config.yaml
d_model: 64
n_head: 2
n_kv_head: 1
activation: "swiglu"
attn_scale: 0.177
tie_embeddings: true
init_std_o: 0.0128
init_std_down: 0.00737
beta1: 0.95
lr_head: 0.00858
schedule: "wsd"
decay_shape: "sqrt"
seq_len: 128
train_tokens: 106400000
dataset: "wikipedia_en"
Each number is 128 + 24 x the weight over its row's rms, rounded and kept within 0 to 255. Layers, rows and columns count from 0. Numbers have three digits each. The size before them is the row's rms in percent of the matrix's.

# up: layer 5 MLP up, 192x64, rms 0.364, rows 168-191, columns 0-63
# down: layer 5 MLP down (transposed), 192x64, rms 0.196, rows 168-191, columns 0-63
# gate: layer 5 MLP gate, 192x64, rms 0.342, rows 169-191, columns 0-63
up168 096:159139122148147112146128093118093097152133137155201139140107151129146170152124141108139082163146120095120124137120118134170129088109113156098076154147143113100149113132097121139117163114129110
down168 103:109139098151114153124118079117123123105128127113122096110141120081158138141116150135117172115141169099157094142135035094131123129095110140151114106129139116096106133144122125113118075130129128
gate169 101:136120163103136145112080146119115141111109125161126151143142110082106126092141142162115078137137166076136113093124101146180167134136130148148129137104194140121126147103116146129113140135121160
up169 105:127125121122132154106157101130100137146122087120092131138134140137181178180117151112135089082132100144097127152110150109109134125066114078147132098165101121098112140131116135141118126124129154
down169 106:101172157097122136109107135129141094112149150120140114126163152100120144115176140132150117080168093099089142135128135108128136181120165148148126129126086124124132151094077139155140147165141136
gate170 095:118128153148153103108106150155150123128126153105135126133126126155173074170173108140117096133146121124184132144156115081137121152131186096124093176135128137126109112130108138146129151090110141
up170 103:134145130143117077116098128110168111134132114140104133134118127132136113106090135186135097178147169130092106081085156128107121133118121108142120122107172100114125145160119119146131162078131095
down170 103:116133104074143150095160142122122121134121133141145174129106115172130137140127129174118122155162162121155170120153124141159125157110146073112118135109149135123110126151116184105163168161106135
gate171 096:154130125121128082121095101090109124104139102107111099153127096157134106140100121133123124099122154111115181157158126127114114133164081148106114082170158107099130128093121132124090158165140153
up171 096:113165164138175132131127134128105125123103150152070125153102107124142164123160118166102147122110106109109186099117143134098097102123172127146128129140157145121119119158153134178157107116095120
down171 095:149105131097105190130153124137140164109126106116169100119162119128137175171145135175142087111143141100136111084180149141149163121119104150125137127136159123128150136119110136149091130116155144
gate172 103:154169111065129071160129111137132088155093130143138092125135164116112138117146105129154125127142095156096136104150144105109123116163120099107102158156083132101128118115164155138105109119110129
up172 100:123140117149113114167101172119101123093128092125111090153140144145092121156186137136130124137132125141178142165127123088142128089113138149137121121116148099133139084145095102136166119093139079
down172 100:105156088118157075092128114098136076110124120137136139166113127147156133115104149116152122089143103128083102136144096124079118139125129117151107117096171153119116113100166172139106110117138139
gate173 104:193155089121132115137141105103147080186118165167109147085101155134126125146121154124114106146116119095106131109137121131106184154119122138127083104142119131145115160110144133142127096136132144
up173 103:104126105092171170078191143153145123107106140120149147123135113151124091117121133153135115107170163105127076142125127146141131130138164129116092163102117151141139151141139134134091159086135115
down173 105:140121109102177141086095165115131157127104143175119163162125135158163105174146098141143146132145137156084150133129128131114145091127138156114097070102138137125124142130114133112155093146147109
gate174 093:128116127146120129121124127077093081099124111142106142139138157115119158124107114136102130142077093184136131129113140100148144101132135150137110185097137160172067147105134105143134158118129137
up174 089:105147110099136095106122127148115108118127116137108111169100126124083101187123107160158127091152124124141119133092144148147121151149103108062130131110108138104138148090122066123124123093114106
down174 097:141131120098096124147184136110133176158109107129155084124134173136105101124090103103096117123125139112123119103100161129157130148133099131161105111126110142127193131134135170153106100097115115
gate175 100:122115103125116140109133126112146116131139114135138117158142126120096107139121132100117111065166177149181105146161132147153173104123121155190090161135144090098156133110126144137139088122144113
up175 103:137139180126136100144154144123090132171090116135111125131138135137085134104121128115090104103092108166127096152163150112144115110160139107122099113114121155133097105172090107130132157121097181
down175 102:098038138125122115135142114141162127135142154118106138109141150114152160151151147107099145105122089143073163107140127114095137093095157175125143140149124130128130114100154153137124132130159111
gate176 099:151128103129092135142092122105139135119073121125119134157130122155141118147170110134126075145151137122147131108092152118130088165115137156096118152141125174150089102172148136150161091150095118
up176 101:104140155124126120134150130111126146117124124133102114067126105171119071124129126107127153132133158083134155158160066204093142117132143141136126110092135131132140141134102128157114142115166132
down176 101:106154102106175129170074129088106131137170136126185142138133103144126154185114128149128125137112124128155141088102132113121145120154141112063136094132139110132127093134138135125104122151100119
gate177 099:093143083105154135132145132124100169128130094153122093158123134177114116127163112099136144129126139147089122152121105120109148089153117143110174155112120178101096074130129136108169119151138134
up177 098:122165130100130119126143108115096114122165135121129088117103126152159137134117128165131117095163174153114199137123089128124162103166130102109093126136084152117129157156136083154136117151144121
down177 097:133111168138142104134178106107140116117130121068130158117117139115097158129109163126125091175135114076121103117140118089092137104149130126125100121140120121129148112099150120146106163074111170
gate178 099:154141130156104133149122167113124137113157114155106158107088115177117116162103105127146122083134104125131102092120112121140148118057110135142109168099120102111152095143155149140169151107131115
up178 109:153142127109123104124114102118136151123103115122127135162098100121157125077139098154124119070189122127158150074127151102102172133094103121109157095126141117084106118142153136114156124130143141
down178 096:128096129119103171128187107151116138124157139164143096133172137194141151099132137143153143113126120112076103121145130138121123134097145129133127086130155097128147156116179106168121122143143112
gate179 104:138099104070117115102142114117112111156102106099125177158151119099116107146097166136102055128119113127117094104148134105139140169143116137118143160123161157118098111122152148123133122096096122
up179 101:086086137135158145143110145104125141122148117098135078126122089147125101113157168179121155146146118143135122124118126165108117143070133153110160154131163152142096155140119073133112109157131126
down179 103:162160075129091135130158141133146130118119105111145140105105145103119119148121125089090124137127104152133154147131140103161124107087111104104141079112100101118081145162169145092129154093104110
gate180 107:129157117093094105119120127089101098102107122136139129147120150185129138111123139096145107153140167162118139120085093114119101121120109109141131148111131124188139074124124089148152115151151173
up180 113:101107140116152168120147149162121145187109116080171149140100149112118134119083113154100164104129133134133146135143109152137153154122131115107136145079136134128157173108094087123135134101091131
down180 112:150146113116143131130159126113129139155147104113131100110151091124113108145156196107133151104088108118120125128159058116102118139136129119137136130141130121129150173142085145142095184170104117
gate181 094:094168141119165159129106136100147138169113142089146112123121111115133141153187123123139121111153138117149097113127103102119134153177112126048120157131104126138116123157120146093157115163134140
up181 096:139149163099166103147115101144131093157118113140175122181123146136134104114122119101152121140145149150150129111119121077125148147172126115103176140137132109120093163113128127148138089144085081
down181 089:149169121156169140160163097104117119127128145168092143104123136144146117157120153139132104140099151080119138102160147115089062127151164143159157139127145130088138127143119157116098149138144134
gate182 101:116141138127152120139108128120110125130151139136147120135144082161112104150141150163098148109127157122137088106170103094182140137174089147112139135129132103135139129107120137176144097150066083
up182 102:120069128095114119146120141102151153112145144188102157103138147120103151126081144116129157120160143172122155144123067118110122133120138100105104170114124109101155127091119102137111145147144112
down182 101:162154140129122140098091152169107133137117124091148100177131140130142134099100104127106139104096135123163106123124127129160163114143117094171170148133120137103089090091122101115141078126099114
gate183 096:107148134141093152076101081139115136155124087163139156142122099145110133162125110154147102144127163154113130127102130144115130150113137106105095101141092107169100178091171141144146142112141119
up183 094:127145100152130125140162145122129098085092135111099137141090124140086122129113138115142102138089125116149104088157109146146102100147159128100090152149157109130128074158076126159158111119157118
down183 103:092114080146160137097130112110089108072126102109088118145105118105135160133149138097152163092141158176144157138138138122143154141117126126140135118102111103086103163133138083121111135148109148
gate184 098:114125161126129152100144124125075156137165096170142152113120122174128130103119106096114124130147136127128114070094122121144118141065143165162119112108126144129137136114113108090170129118076134
up184 097:089154141120120087144121114107131116178095132118123127138102139097179158128113161154162163107148105146101166138127090136144141111127093108123156102097131148125108118115169145165085105102121138
down184 093:143126165070115142164154167120128104126144130129144138175132094116104092165139154120116087117150129096111089142089150126142084159142160137169123146160128096116111118131123158149127098129126152
gate185 094:173149098134122133091117137146108156135117132105137092108177143103155126116112153114139135096082127129114156117106087124115180131169127170132121158127144170138149108199109116120139129137130122
up185 098:124121095076082128113177120164124134145127137127141141128097159100114140125149136103089148133099100140121125111122120131113074102150139162141152141110144140107140117093155177145080114122150079
down185 100:090107075120132134129170095111123083140157139139130156151154109112137089112079110104112112160137117117129117121095108096124169128111123144135162095103132138167107139140153158146155139121121183
gate186 099:183152167111123142087115116072113111116143126142130167150144129132148121127099098122104118135142132135110120088114095141148140132104098123099174111084135082093136154145116148133104132160083144
up186 093:109176106137120115130111139112118077094164146125144156125091090111167118131119071147088109157128127170134109151138141132133108146082122137137132152110137096079152103145116146099131148128097146
down186 091:109085153102139133146171165094162116124105164079109145163167110112106120123121118093139177073137089121141131151145156130120114095132124130152108135146113139123135144130159150145081153127122130
gate187 104:131170171102121123129155167125103142135120116159154150152131116104162137128161134136116153116134106135152150112183161137116144126115108136167082097133132119113154174129120117047108136135137136
up187 091:118147123108126148108145132097118118154142140145160106146100095120143148187147171062121167137170131110122119169145127121112135127070135124151100127143121166106158146105118142152146158121127157
down187 095:112155132131124128136158145162143170122116122208127171159135104155121088119174131140129125106111109121083130120157129100130122142121100156106102116146107132134124182133154114101161151111144096
gate188 094:133132134097096123138156117118113120131091062154107102134116120117111147137136113142138146144128176171116118080183114110081085128111135165100120128136129125108072120140144170125129121148150134
up188 098:174138103117132136094120097139077134140107084142162117129123134104078119119141130131116144116146153145108134095097109128141118111130082169092127118143111095114116100127154110126073085086119106
down188 094:081131132154098123178127142088105093144086128111143142105146154123137153129124138137130129146150105108150074098212128105123134128141138116132109164134146149115149156131155103110122125171141133
gate189 105:119095152088108109115085138122139103120135093095112172126107107133131155139189120131106095144144128153142119126109150122162075117116132131142145153109100123097116112149101123168131108145077171
up189 103:072106111169163118150160108131130084148091136115142124114155106154122135133108113146083121085115108114125187125137131107111162135135091126128138134137132124122179154095124126125096168168135125
down189 104:137121101134164124129118197130141128098098121114149136126118056117118126190151116164123122142105107167086135142116125125136146134118114147106085107153092118134112114137131139108127071137126149
gate190 100:121174148090157119169136112125130117150091118144162149098164096147140107138094118120098138120141148174155091114131102108104132126137139140120157140165147096158148104086104156125085156144118147
up190 098:101117121172166130153150091143118128144133114128117111130117096145092143145092106131137105161154121135092108075109175153119132147105128134150107113092146175139104120062128147154122111125125163
down190 096:147130102158131113097139135116129110138140131170069103150172131127078103081149079121158144103128139107138130106166111158087156137117156143131128128147124114128145114115081116111098113152102104
gate191 113:121152161133105111158074145111108099093110124139104155116140141169090092114155103119140098138136096148076109097116148157130167153095126110139145140108152084103122136122160097108140124119129103
up191 119:094127122118120076130147149086142128086099134137130144144129121118078139107114120126138109126169109135159129145109154150149133110125114143148142092087157122123113107148119104151145099192069163
down191 114:106148148135111122140142089151116135104148116157076118210141151110148096171135095127138112140164153126122148128144134144107127114126144153143155090144117150122092140172165154115156129161128138